config.toml
hidden_act = "swiglu"
norm = "rmsnorm"
norm_eps = 1e-05
rope_fraction = 1.0
tie_word_embeddings = false
parallel_block = false
init_std_qkv = 0.0315
init_std_o = 0.0
init_std_down = 0.0
learning_rate = 0.0057
beta1 = 0.95
warmup_steps = 200
final_lr_fraction = 0.0
max_steps = 9106
dataset = "wikipedia_en"
Each number is 500 + 25 x the weight over the matrix's rms, rounded and kept within 0 to 999. Layers, rows and columns count from 0. Numbers have three digits each.

# q: layer 5 attention query, 768x768, rms 0.0627, rows 492-527, columns 256-319
# k: layer 5 attention key, 768x768, rms 0.0643, rows 492-527, columns 256-319
# v: layer 5 attention value, 768x768, rms 0.0726, rows 448-511, columns 256-319
# o: layer 5 attention output (transposed), 768x768, rms 0.0983, rows 448-511, columns 256-319
q492:532477565514481450508529538482491517472516501495463491476539500519506509475484490515472489558472517531510477501506513467489502477519479490472504521502548459518467498501496472499492476489512510
k492:501481476489471500516526509549509466524453479496467496499545526491481531472518475508491531463520519486500509492484532475506512474475518505524516494458512509506472511496504488486447488491519507
q493:537537509522449503455489532510510543489508500480522506492497501496489455470495558513452534489510511510517500529513467536525455468522513505491512487480546500486500524515518492466527497487504507
k493:520502523499502546493499512509490522491530491503470497531547521524469493504470514479457478467493499523507480519474489514512516475507507491495511521530534491525480492478482509536522494487505501
q494:507532519514488480468519542519506488492488485528462515534505526490514480502544497504511470472487546466522441520480501486485476492530495467521506546499526452487497505494498485499496448498491510
k494:530524465503499507476505506514498495522535507483467511507538548529476505515520505522490511489491500513481499503479453482535500452519484519516502473499505487567514512479538483526499513508487537
q495:503476499504507503469488494480443499499502562469460540487465463512503485476501509514511492477501505517460505507505526509504490525497506508537497481539474460466512508488517523485494493496515516
k495:493519505465471491496492528495550468475440488515440470505471484517555522528565452529505499488484535509493521474490493538447480565468511474474508489479504545495492457513537546470512527460482522
q496:498516502495493483532537484501515519459492503516477464495514493512493443499491515485498495514502542513498461485464524491521502518501485482489449461512507500477488531517485506530466496529524511
k496:500476500507509482524491517483486510479519551518534513491476454444526485487511468495533516499513488455481531517484473530472477524472510476504528491497513487494526481478488467478498494544501475
q497:576509493483504483538513533544487563491508532482542518475486482494527505517500510490489486525510508467501446545502509469563537479516481498545503504498542503511518542493463467529441509502520503
k497:510470500497481537458506499530505495530499554503518546530521532530519514549519518529512506460513514522502502479482499476547501486496515498536516518476473482530480560509473492515506507468544517
q498:526480497536532502467501502522536469512508479501516539503498535485433523514531485479511491480508517476420487515514499497520489502472457557494538517514518438538474487511503520464475517475497509
k498:537512493505450560484523488512471528524576503485516458505524525481533460482507500440445553513510483515536478533513504453574512430483530401484533508504489494497505484464535485497501455516516465
q499:496529497525508551520470524512479529490489512530498513504480526533460484460543495518472499509525514514507481508478517506524491513546497535509483491488483504496507489547537516449460480522530498
k499:501483498518548537523479531506485511523504554542505522470540497483484505496466512457488467521497526481485519524471528479551509516467474502465508490502524472488502510518528507524528496524504483
q500:539560504501512522501498501467502513511424506486485510522514531519504480523484458499507487428481542522502522539484539461501438458454501492531530484476475540525527540472506491514495473460504567
k500:504517534462473520550520504533474504492487471479478486580485503471500529477497490489500494507454516504491502521530499522532501500514467519539535502476535516488476461488518493564529461468503529
q501:520526522570562525522485501529504546523522526498462501517470509470495510484516488508493513499557485451481508518433454461522491497477477490478540538484486503502532462505519496476452550498430521
k501:464523471537520495469508516482484519473506480398505461516477548563486540538508537452490492449548488498508526473539502432538511452520506501546493499498530507523530507448510482549496446506547525
q502:535479482479534477451493446463477493503461518531484510486498522493545551503518484494499514487533509501464512471501519524463468446534470521516521512499475486506519464478545459467488488478490481
k502:506492487449491498545540515533516497456449544554464455535495488466518525542515479467495476484521474502482487528501524501540491502522565490524494467487483487454510452530518477471517505505488502
q503:526452512553496497464481537457493507503499486515503540515481487499470530498456496486493532503456538461498499494508511523491485512432502509488480462531542540426522450532483509452491492504536518
k503:439491506528507517464477466503521490492477464459493452530516457529522489467492557480515477535488557487498524528479521546502510470492434446458563522487485509487496548497469457509508508448483549
q504:503525453456533515488473521445503475537513543492440500497483492521505491481471502529550574494492554476535489540498527530480498500510499507481515503489470489508448453503476502496529502483528515
k504:504523534492550438499468526458478484506468545511460463501449485531495497510545464508544497444467540531463448487563490477538535508494488494492505474464547500551525485537475496503509494471543500
q505:477487504518476545523521488512522429578528483515459537499471510515487475536492499459482499455508504531515523452497448483441517488548487481528476470503475476546545451497509514526448525479510454
k505:482511506512547474573508483502517483525508506534524492512472474478490530426513481505510491509459513461513497499515476454511498502525500488479461519519520500524512455508507514490502470478530488
q506:539523545518502509503472505463489486495454457530497497485461512451518513462508501477512521505543523528500496513447510501501497483469530499481484495519530473497508439452529504490531555493540473
k506:509570539487534529499540518512504465452494503455530480525521539477491550501510522502479485516522529531461465513530475525475562519537509480531531496474523434477486478482553468461527532509536549
q507:479480487510500520536524534460467506498483537479514505516475486524495525504471502470466449477467443519516486515551486507539471487493522511493484470471450487458490530483496500463482476475463421
k507:425476468501482505455533485481468486536574496517501452508505504585507494485494520520490501479467505444468468532542493450495510518509490500455468509508456544515500574449482500461483482518504512
q508:509473516550486454514533528510460579531513497505544453496487490486439526490439563553537508474532534509524470478519503498519451482492483528481505528523515478515460481487493542472543527465454478
k508:463470513505557477514477505473509486465489502489491504483503479500485471475503469510468510467513511559486486501514499516505556540476472485513529530504498504466485477478484531508441527492484411
q509:529522494529520561527475496528569508413464461499492518441479471504554491514477490467548504508505543519536413488512472482554499521486493486488503502556487525516466504450486507549496495518546507
k509:474475466533502557528484529523496479467500502495528501517497521511530497488522517506516530514475495471460475529473499493517530508465509489454494497473520534513502517512513475478438501534480511
q510:463497525510482552453504528459483495508553491468510474473544479557543547522504507454517447500518537518518504511478487557502459509521520521505480507467527483535520518478521470523536523508533489
k510:505464510487492533474476469527507533515485509484541507489463540531518484490513457533531493502539470535540553487504486496485503482510517548540485514491496486545490545517511480543497504512453485
q511:475530582524571509510484505462442496466474470498467540462478499499549533496484478519558528479487483473511516486527531480502526600515479458547444488476475552422472528539530501539478508500517525
k511:545506550536505537510483541528526533478515471517486535472533472507562493531523509465476494455507478510432544491481499530551502486493512458488564506492484541496517490488475503485469525468503467
v448:498512460439499484460543483527493483526490511464458515484505457480478485515535471456541482550537539511536460493521520513530430502493520475507496471501482508501478519495516499511506503532485459
o448:496519488525524537511524523540486488492484494489534470520505507515515571481464523524494490517549457485508470547458515534490478528512540539490472475507512523496536499503471532516522521472528530
v449:520494520460496459526485577525522471500478469523544490489496489495482479509482503502528455536536481552559479506524497482493459515483503494510472437511435522509532439488498513490466495511523525
o449:468471474496521516534484536504522466514510487530551499505526527518539509500505471508517501493518509492496506519471495505483508528444478511495482419570490551504468514498544468490501507507500499
v450:474498520513511522557472510529502472475507486528516479516545486517506454491523474497513509522467508458509509516520507505497530491472537513494495484478523508520534493494478482498515510503528500
o450:505491531516492524512560483490495489483468501455511474469508534525486430478494493448482482487472495495535498490492474484531494503512535507504490532530519507489486491460481506532482503512494476
v451:512484497545504506484517500546479497475477476500512547515509488496516467511500528487435513503509508501503497536491499523529541522464495510477549473476483505524487519510501517488512473517518446
o451:505479472519511540484542484522504479512510492454474524489506503507543478533562512478520478543521472530478477493522505532466472544555533488505498517556519490511504484507503534531537515535507459
v452:520467483501543495547458502497494515477486513436500522496509480502490454538466521518560501541496488509485534518535522489511476485522484491520536512482521481474488486455529488501519450503510479
o452:477514497507502524501521472466491486508483441534459434511489488491507521487478513466516510518453508512523477456493517498503490476460507473527506510464541472482561438525464498526528504516513527
v453:500499466474499511514523494504458503508495486484534478458485483493503517471482478492474524515493531460485497484494512514502468497538517495547493530487463496477547531506471476477499503470491479
o453:544467506543466495494522501523518498515502538509485489512468521485551558523459514463486509531507548499492478485535495521464489545471524508484489542496497495504505475496475488477482481506462530
v454:471483465522511486516482533498518489501486505498487505513511491481483519525477528511508547505534528466516496476495501495497540545497513462476478476501522502470512453480532482495509522466500524
o454:510492456513496520503515486491510506457473521527520493443494486479531517498516529496507515497554507520564498540514483498506469516515517523515518513458523481500458490514492478480501523461502512
v455:497508528479504514499488500510513532513528487499505547451498450521463548518485489508462499518467474519500483505483530516474497507499482521448509469506494482446504519491447524514464497449494512
o455:448467508484527479491466504509543474507511551503457546515504487504489553524495498513469449479501527524479475539491562502528496461468480511514453517486494528478488531456519520506495495443492483
v456:502525501487481470534508539519530517508477495486565497501451535516480478453533519519513508516534489478514547527440473509488496503508466486478474515545498525470473474514511521493519536526512518
o456:483469524575519525531479497464504456554469529505567522486587510462470474472496484518510488508498499510507503518502518493529502524505501520521474511534453548527529502491516477504501519494495467
v457:489507525518534462513496493498503485506480462493496536463496529480482513500490531485514530486484529496470514476510512521489521468489486509512522489489478510509495485507511500514502499478504506
o457:496501467527517480509506521513542521524510518523483531503483522530495489490456535495480505527482512522508502495516498511545557451489511503529481524512497475515541478494502493458514523514513518
v458:475561466508500491516512479533528508465527526514508497513492516493501536523475549465507466490489503498464505511527478478458507528473508482467491454493499499489486473493462522517492521515476488
o458:485508492512476513457493526513526472445467508489485493504488447535523484473524508495518458483488466527484489513505490506514486549486522524516442491521492501493552505528496521491491507539510521
v459:537476487490456499495550505520530543489486521511465479531502497482519498493498504508497482475482496478487514480563506483496477511488515486531528498498511517468475500458505489470486485491503499
o459:456514524494500485472474532468502498488502499474501480484508470472484507484493492509532487491485501480512476497534480520452454506518505505465486489508511577476506497521477492507537479490474461
v460:525473522509492465490489486496483511516486490509466504492512483540504493503490451505485540465512467519421520491525533500445486514492547505487566515509443500520535481478498579488515457529508536
o460:509496467500461499531528543446485507543521533485519493505564440524459501463488448460525465478526514506539489461505562498524472498490508489534480529516551488532524519472492489519511492506514502
v461:507455512471514474519521527454479500486501493478504474502483484501550492515471476508494501443487532555499492501502495459486503510517475515506542473457507470481466520496516536477506471503495487
o461:461484498564538519489505517504513510477530486505448489507495488490478505535542493507527516507436549493508517478491525486469505487504507481470530528509483495495467524492523496540538524477515542
v462:485488500474523482472482512513503471516501538479494510467506531504505496477494505551497517512451488494493509541516468499504563519508509466482474541523483445528499476505519532472533480488564526
o462:481468493494476491516525499487472499483481480518478521463477477494477430473516500504517479498483511541518478475511507463476501487464497483476522478483474520491543535523513508509501507499509487
v463:453516477514509497500500545478488484503532522505454495473495479519505492501500472530499480523491494503468492503489524490497505496479527516481498469484507541461504477527529487500488527490472546
o463:487527497476507512489498563490511467522488521493518530447527494535515451512547461476476504477478474443495520482497479511513500486531557448497456499544496520525484523497511478531497491511519527
v464:495476476492527509486526508467487506498475502513523465493531478484486499505500499497474470496528481535499519501507469511486518499509513500475555527448491505471538467528463465502519521515537481
o464:546501530505483461496494505493523503491505530536540523491518499510529440530513482509511529493487556528434504478509519521512504432459474472535500511480480523454512465491511496497476492470465530
v465:543490478493465522524492522539515475504494530508527505502476508461468507439503511494466521500484513499486489487469491477494474495451492528519480476534502473510530476532492461461512490487525487
o465:504508493461481514499496502485478511514463486496503481531473511512509517536521459549494522467517480498458500493487528475496494527473517487500503531462462518506508510486486510454487501504479513
v466:478497525471497477482498495491481487476456462485488485510524492498514513507472502473486521490479557491502496479535505495512495506482545536539497549477483535532472503530525506521491453485500543
o466:497462436517462478491488500507514483476473529508516505504470481550492506499461511511522475522462486485484509508492502522478492521534499513501527513510522522449510522491477461495522461496539517
v467:501487493490493453487551519472502490497438517512517484556516489565467499432525493468522503495541525534489537532501458526510529519488522486511470551528479484491478463513478524480492472492490530
o467:509503490480458506540527497480470478499459476503522508479475507507510487514518520547499515493503556537480482484522518519468481447451506509501513548501494537509503504512466462471525477522513508
v468:454519531499470482552514526495480535528486514461494513537549498504485546506501515450514501537458491507518487513508505479528487493524508549483486518474473520492534515495497523495468499509536524
o468:548498506479506500504529554496467511476474506517516512462503459525486550514495485465480532508486542488513510493551502507492483459481534452482471475549464526522534538517493497522508548495530522
v469:507479498500510464507479507505454517505504518483497466504469493521501472523471487514510502487488516459505536514484459507512507516488490525477508522488511486498534508524487472454473514506509502
o469:501506553495515490502495474509519525505511506493481460522505510505482509441489518474501496488484505485506464521512514482498495524506519505497545476487472490476485511514499519550525516510506534
v470:496487524494468522454538497485509486474464519499528488514508519530499486514519512492472513504505480519495498477472475495516512482496446510500491501493534519467499513502501504503451496536530473
o470:488522544499507459513490518452515494469546488509459520479532489533477496520528528498469504496463458530500478439530509513511500519494490477509504531466508519534513497520525454512491483503516461
v471:484469531488502485537531504459468546486544470504514478488496535501503454475506494525464488461501525514506512505555425498475521526520516516527488477479479511476527521450490478486503494455502532
o471:489496519555491468527531450488474463501480533489509455463489530489500487457484519555525500519492514518503463535526440526506474502501497497477516497502463490481535506493492527461497543501522506
v472:478476480478535503512495503524526529542515464499474536489480503483494513525497447492521520503508485481469514439518487503500521472438464529495467537519495503507471491541491501501490470489514504
o472:459453546470516497492471486498506464541536517470492501519496456484487488523448524509492498517548544533524562548519510485455512502449493529539523460489482465467451524465504485486509540533543479
v473:482528491471529454510467467485522457523482498482536494532516469463482555467477479500483465479507540506505443447494503484494492540520507513514477522531473498505511516476470532521498482491507498
o473:477468566483498471531484537474529492509487495509468469466476457510453489536527498471536542504511536496504500498502473516507509514514475507470535494446557467512516522504481476464502525510455492
v474:516517571489501508474556503492526502545493526477493479489460482504478498453532554503485459498499485487503483468481514511445479501512528503454528483497537508490485494508487500503485512506486500
o474:480526531513473504481527505484510517488496522508474494495547538502461465488524494492486491429474509495465496516497538497499538518547497556507496550512484494496507523508509493497505463503506478
v475:508499528486556484510540500520528548531480510544482497496518536493493498479491506518481468547524503502509513489492538474460504473459532517517523464476508527508489483510505475480502493476516508
o475:507497476493493460497471453516532489477482499498484475508535513513505495493505480493503489515471519481514467423508527491498469480440508517517495529476490485507488441469510530486491507527480517
v476:507513452470513486535540501500534573521532515491468497489486464532518490488462484472531489495507551522502515515519489462500556463539498516506522487449491537460511469495489533485529465506511526
o476:517530488506529485535528524494486499450507520502530533494460528490504452496524482520475489494458472566525473519474521502518462426471501504501487502477509529503517481512506500543522519517526476
v477:509518497556557492485461482465523512523515497466439455501503464500543469462469498494516510457554467517459529517495563492538537518507494498465504520479506504507504544476508461516499476468525538
o477:512521487494484522537522504498510495518516514494536476494517466503520455449450540513501478475487474496502533503559523561517469488504530480476546521514505524516542486521522479503482491510521501
v478:499484516549498489507485501466503486459498514500459465459563487487499491522497521546512495488467535491490498503529484474513505527485525482481509485461533518473502498496472525460432457542513484
o478:490530520498542479491496500534460527481519464442481508524535506517481510549493528451512465515472499482483546510518536503498527535469510499489483526447531518469497485523525506491495507465488481
v479:471509503497440479487548521515469549528497492525492489508495491482481477514519500461502465508504486502522454511467484524486464469490491502500550482433539486494540472483520482541493479528470517
o479:483480472517488572525495478516541517480513497534506527511511487560481532484494530543507516513505468502509488505486475484483494490465464480481516513512467467475490533484491518521499555495488541
v480:491500491534491514541455505527528511501545521487487506537503502527516500505498455500524556523504513498497525505487504514534523494480500497493493534481496487543467505476488455451535530486484488
o480:480480458511525467480533465481502508533498525550525502539525529495455528477532479471517537508460520505513540495481456546544489529507520497499546495468501493523494477485536495519528529504475522
v481:499493492510495513497513490457506465485554500442552519501463472464486510485458511476486473480505502510524511467499503506492501503504493545470481539457531512515508482531504488456466454494536436
o481:493506482480526572509522461514481508508496506507486486546513548505482469504493505504504526499487517505441544574498514518482484555501487503546524489512510506489455523495507499471477462502532520
v482:467515539516520523493458464480480496470486528518440491511530515510555476494512520487516502562496495515483508508482506482487559499475491483458435553512509480484513500510496535503460519489512496
o482:555490531505505496470446508516517513465539526481501515517515556537498486523525508519555489442499472444494477533476539530451488477487495491519500523451519468511491475485521444510480518500504471
v483:526488472450475476516493504508528508497529477517456506524543462457522463482464488481515541509447475471501531496504507511497477487475506483489503494525509502503499488522485492498475464506461489
o483:516507504545556505459492519492510510537494514495443521457448452496519491487480482476495521467511493480539465486507529554524494508519503476469473483529488455492507497509542518449511466517536469
v484:494502446458510500442478481486502495524482446525513493493494486512530487494530489512504465545517511493442538540467462481537512521510537500456480501514470525522482523521516459474487506516473500
o484:506463489475517514563520459515521499514518495512503478489494488469521486529517517498459495427478470512511502550482486490526529522494472486490492513484481510472479472496467515448472464533502516
v485:496505509523476527488480503437521509496499501482502484488481474524483518466532534520535502515465523501496464520470539507545489529522459505527527520483511489476501535465513523511528492457481516
o485:461491520495470520501507500499511508527482448502501498518515464504481507477484487511508509509500531473474475536560470561501505512466494496482469478481490486480508518474515474576496509455510504
v486:503543531469509523480510507512461565504489488488466526486530480493529489487507487484466475479482483517544486498462501516482502475526452546535497485506484481474514489491523469498513528488476512
o486:505513482503497469460472469501486519454459507496506514512533502495519461541542465524501448513513500477502509528483483480534471471483480502447475483463495515490537497495511500499493467491538544
v487:496508492526515525441492518512474503511523502552503485491514533475479481521502513497514499539496506481478519487484500505517483472476541496480535495532538517465493503486483517463503522508498489
o487:469546503507449469518525488517509488486488503493524496517511486451496522481539497511503553494496476508502516524483474498498474558488512519476485515507475504487498465520450521496482489504492517
v488:479522481476496487469505495519489544473492523459521494500497489535499496518503517528492510507492486494460518552465510468494507472531526514487524473476501507492496530530509495525500520539504511
o488:520493500527458511497497481490482493495507472515458515493485564500517516462484519504523454485525525482524506516507495465518455501481531535533462490497514514502489489481480455473451500530539548
v489:478515502519480524472466523503539504522466473496548503537546523510485534475504528514486482530499500489489466527509486525511491513563527492474490532514513487509514503463507503484536463439538524
o489:528516496556509519464482487486502509497485482514470503483480511467501481501487487533454510437479453551504487483486497520498549455474475503525461467521463484451520524486437472496530471498509508
v490:525501466499505494515435452522492522507506481466439460489458502509474509487460498522478512518548507479444497508502482508504491532477491495423532509508494485485540525496514434481513522498518507
o490:444529489526512490510488436492508480513533495494530541517511509488533539471486508512455476477513486518513512493488508511493498490461519479507507488488457505460472546505490514504511475481482538
v491:485490535510505514505514491465508512492537479502479502494478536516513466506502501520497529471507482464448467453496476515422533540482510538499498500477534508482503570467498536482497499504493515
o491:481459518523515490512509497467510494540521512500496511508465493524513467489505546481517487498522516529480557449510529494501524465521509501480517511462541504523543517522523552506448500517478449
v492:517452523479484475494513493530522493513539522476521490501480473491466486465448499497466508492517511475478536495460505518504526534527526505502488472481484468510465478484531492457493496536502499
o492:507533505513493498538467493507507448523472526500518515532454502466486525522517499500454491492476462535490499482492511508456462483483530519512476493483543506504530498514504468530499474504510457
v493:511528526448536531476496489500480531479462474489455535523525489492508478537511467519450491496470458508528556510455548533449490535461481494491516502537499485510463479508503498463518476497461493
o493:499481488476517488512471528548500468473520512494511511532520537527521500504504463518510501501516482488525515460489502524478509507520503504480466501521508514500485516511474484524551484513512560
v494:498501536479542511481499489479498487509477496507476502521501505486516471527489483517452513433485480464515459509502522513515477520495502488477488514502530474454534454488548490517511533469511534
o494:506511502506485501492506557497475491495496473467493475483546541505494501543507505497497534537555529520503501511484522519522507512493538528532504508527510507463495483524502517519535511502469433
v495:513500545541443529515502505514518551514489502536538531498490498494447465519524536538484513538499477477498503499496484546481483520494511491524492494516490473523503490486514516497452500485500472
o495:533506510516484522453479475512513500506474509507499466439526505526508471455505496481445504520498485507541519520498525480468494520504487498488538511502476528500483505478503428473499443480491523
v496:473475464471488475494512480491476474525485506491509500504488494497499486499519465509495538525519516510488512525488505517512521501518469540500498509536511537501536493525449494488491492538544472
o496:505491519525481509517511519489470507468519480530458497520473495515547496481469549468462426494476460519495524464538469458506481513541501520538503503546468481473519494536526546512496495492529460
v497:446494518526519497473488484512482460511501432511538498540542521533467500501468495504490491483505496505483499500497508504531500491473503461515496501518499496471503510443521495460521486490499482
o497:524514500501460529533520517563507505518446453510492491540457515488551555491445478475485484526533524484520446498512503468480517466526483517531494476455501504499470412475458527516483492473480483
v498:520499517488496508514506501528465500470496495501516482489500521439502487512486500530461507488520466509470493509500517524493517500506505479504499491523523510467514436525513500484516474510498484
o498:447531498501477472477483415527519453516489538482528485478505488482528462524486509520516509514477463528510497527471480505511478471490457532515495459507488506508509509565499530510489507471533508
v499:491535476517506461517485504499504501500537487448485477492484534507506515492517547505532549517527454472502475494517513557492503500477494502499487515447548518502488488476487504489507518509502469
o499:503499555471506473489505456470489535483463487503518506513488518493495525505465496503490505498501448545525483471469493512532469490498527493519477470488476481472534488502530541514504480465490500
v500:509501500505509492495532535502517481514471488539543487536529508511477488510507540542474492484503479515489487476482473508463534487540481534519504497468526480475526512470501545515488548492494491
o500:509484542502487463498470492486526483467514510525509516487485455530503487503501504500507514506505517528501508509529503501480493519518488498461507511513417508506490518488493478524479500506537535
v501:516487494504448509467489491505524509482467474498473496521500500488519487531567479490497504537514520480495517492507539531468496516483481512482505531500535509457471453463503460540448504504497457
o501:481501495535494494454509522436500540452495511483479549447467520493476487501515518489488536510487489518502480489480514466455505547512437515481476502516492443498473485529495518520503468526548499
v502:507521511500486500532513525451522502490529518496518519491547519491495504520559483511453522530538504498512511479511455515494506504515519510514446486479515473420474549474475512497515534512493543
o502:518513504453538526473472499466485524512499489492505499474514471539508525484500482489470493494487478494495485492512449500530533492498502519442517486486512517494517513508461523512481523500495535
v503:471465454528500484526501514512525495503492509512503503453476495548525517526535471495500498484491497492486488535495497455498523516507521481503482508507523450499548508474463527461496511505471530
o503:509494515493501562498481509499515474503507501495547486475548477503509497521523499465479502522494516512470476483500509508514482493546487492496522510502490522527484498516495462551494499472531511
v504:472464510491517535529496539502483552501540516487528490523486528455537478519521512485526494551512507467527516539486475524510490515458498501527497471563490513495519556504452479489475520497513533
o504:497500494507499499473475460527495494475529482484508498520454499512515490497508516523515506501506494504492487456485475461496494490507497493492462501545479477499478504495471536483474530460499543
v505:538526495449532507479456482511495485528501497511562501509553468511515487483480476520469505489482509488517485504524516523490502487512472499468506516515498486515507517510482476466505453496526468
o505:544521462499503525507458487505484468532482505508479512513537488507509501507520485515484485511532496551528505489531516488497527514496523531521478510506507533465519450472492534526445522507491484
v506:507541521481502505477484505485521519510460520502464480502535530552487496503485471496519494497543547483491481560498496463505463509545498522476480479484519483514499499474503420485478464478509535
o506:483482468491526541523492524504472514465510465510498543513481483469485490494516510459492539519538491499500490504477486504487528469533563507492466520487489489516505560520465471504513487461497537
v507:525450462520497537489521426526497466509517497466482483456486505513496517453534478533440493476472515537501494504495522498472521445499515484488524472523487506506435506439510521522486522552530489
o507:554511576513460483489498518500479509511484524510502533532563476493492512463527515519488470487502506478509548543493507497486482547532535514511525515503492513503528473443511481499527497483486480
v508:539486494489473521486523506490530528458491484515498415491473480495491522492500475515497502507517537465511481449501488469493536556480434457534483512513485513517469494512496545518465463481524530
o508:537503541513531476500470481456492467505493491506530460464498458498509520477524510507488513535504524500480542509518545511507529480499443466515520521537476489503489494471512459478540496510457502
v509:477490483476490487548545424480538507499489560457496549495499520547463473504505484492512495515498509517494533460486466479488449503475516530496473460505487524523506464496510495527480460455518507
o509:487483481491507545474514476527500493500489517541422508490533557501501536515518462452474532487548485517507506505458522475511555493527517520443477495492490526524513469491482520476530549466486528
v510:480495535495508476489530468502438508465494473474497468555499484525509501468507469491544521526552513501516522473455511483522513502490515511512493495500544492499527486514502520487457514486504473
o510:548459520482493517480479513471513505500490481497493491522546531526528484540482500535506496480494514534477519491518569520484488531559551528502495507502479484482516507488505509480493474495487463
v511:490496528448500492464502491553526509517510496487528525492485490509523510473530519500517530501473508475508471536496481537503460504500442472455438483527460475482497479500491513498524465489500527
o511:453544502483525529490460471462516472489527537489472498477504443546503511470495482507509500482491493477532495513458540450497510528451508528476499495447475510453513492482513450525553462469521480
q512:500525476515495490481495491496515471483511499488502505508483504487505495503509481494523498495505500474498464503471470495494521527513487507501508467492488478493523531504480509507494492489518511
k512:471512486482495530521496504550477531535490505488484507516516505484525485468480509507480497516490509484467522494518517494532479492509502473480477521494480503502468495508479504495471505472502527
q513:525479505498513524518503499492520532507472518494476515503510490520508493497478503505492509484517516529475522520526528477482489497488473499514502524483535521485511466496505513501497516489492501
k513:509483519473492493501501486522493483491514496480529495483478516491496535487529498483515518484509437469488513484521509482540484519501499503493526498485517492498514504498520533522504495526477465
q514:487507475510481519477484492446486542489489500549502498492491511482493523524544480486487479497539479512509519528509493491496492468515530503506496513509511502477471474490482473529488516538487533
k514:528460503473495488502531539495524502518520472515515487525531501494511514491509498506521489503509509531502494493491517530446498500486509483505496487511489470486544485507499529493515498500506519
q515:508539519509463545481506477507508477482475454503516486495513493495498494541513502521498476510492503517483479469518508530493490497466531484492487509482485497535491539492501534501515473503510455
k515:498518477508490494486500552510527540503467463496526507488516502504547544496503496488481467523495520471490481491512514487506490508486474479519507516523498489469475491518460458470479518461500541
q516:473505520457503489482496507503482478490483497497492477477481492494485581521525515505503469501505508542494502497495513482538510490508496482509512477508512503509501491465507522496479507489486540
k516:555498496514482516492516494509470503534519486502500516507500497514485522474481527534521471513502502487507473486555491465483461502518516465533479518528523493494473494504511512495533506477529507
q517:486518505500491531519502491475527488483545500490493508538491483477515504525502519510507499504481508487504490481490487542472501530520480484511482506478498488517466512508541507494517482495504518
k517:488536485508487531491527538519500494493529467501515517468509483472504453522490480475492546481484534497500519507468521513518475471499480540518511467497491504519501471493450479465485525506478515
q518:535463484496500512488489540482471522504486498483506476470483484532524522469509460531539477466525503537497517493498540508496504504517455489512492498536478554510486490474506492455478506457532502
k518:493515478471470522497510453497518484521510502485462523501491491511476480482528494480482509510478472495472505497526461518503509462520481499535479488488502496522528527482482477454515555497523499
q519:516496526502478553470523514545510485491502512468498498536524502512506504520528499481482463437495494507480468494472481499450530481473487495502493496459516492485521505492509487508486495541467478
k519:467486505513507480570484473479532503485445498512489543514499488519541509493520487474496479511514545509517502458539519503472503534478509506490502529464516470500511457494492513517501524528534494
q520:498485495508516481481507495532495456414518501476500492456479485542497510482540564526498519513505516487471483502503504520492507515489521523505489490527511483480479523513494477515511500503518510
k520:480488523491513497514498496475521478541479530511526507483533473473535534490454517486501507525467527495476485496558502528431495506490529516484504569526437498499508490495513456520512502485521524
q521:462493537509486503524517518520516471494534487538521509535558512511450491507549550493497507473499485514502502511468495461501502496536502500489478487461458484523517526526547543488485492512510468
k521:468488539505523528497495537518525454507520514482485528518482473456516513493515514489485514488502513471484521521505568505505532494539513556502503482534498508475523465527485499537515503499521434
q522:476511548501533516525452491473522559496498509525514510523528465532503503505524499558468491518490511492492533491516462531494526501486480477517535479495473459509504477537526485510541490535497539
k522:548478476490488467463503478483461459483537495488531453469505531490505489520510521479531505464508438497470475477472491503507472478524540508518490509501504527448477488504505499461486472531498511
q523:541486521483535503503540476541501503489506499508532510514556513496507495518528499508505470511534469502431478495466501503481494529471428523515499493516521503476502534523513506499532481487500519
k523:470511527489491495499467534510518477516530504532506491490504455473496484504545492499544515513490500438457462510492558531476567523532481535516487507511477481481508527470478487476527467493516470
q524:493508497471507467504493471510476475473495489462480471501494478537494501477496474510514472478497538474449494488471542518494448505471508532487510532500500480498458508516481534497455512542508489
k524:469519503486492547504535449535519463491494493463518488493502491458495495475502493509467445500463552532480499493466552568530513558500496487496515512486463509505501500512469455500501501475483491
q525:512476495506485533492528527503496477511490485500498513502524475496456536474518520432520482536468510507491459543469541517513492544501477501551522526484513494431512531494498479526510516481499503
k525:531479480527547503536487527538525445566531471534540472541552514483507535520559501558502496515514513485508484526430499555488476505506459502500512540513494485488476518501545531536524483522511511
q526:531495535490483477520488509516486479510477552526488503445491522471468474479500483441536507501481481508463493498518470483487519462533524502518524490546443485499476478486464507518479512529457507
k526:487525493433492496493486539534510478476532482446547479483479494489509454452544545476501500479490554522508478502484498516496473471510479518520520494517510432543481435504510488529518463490484455
q527:475523537525508514500498474478500475505522503506496496528488531491487468508485512487520522481495489511498498502487489524499527480438519474497496465501542512538518499513469505459507477486458531
k527:558516490522514511510525505464458471528492525478544532498501509500485521549438506520505460511539530472547486511484465473500518515501497526519478500540467478552492521526517492498520490541516507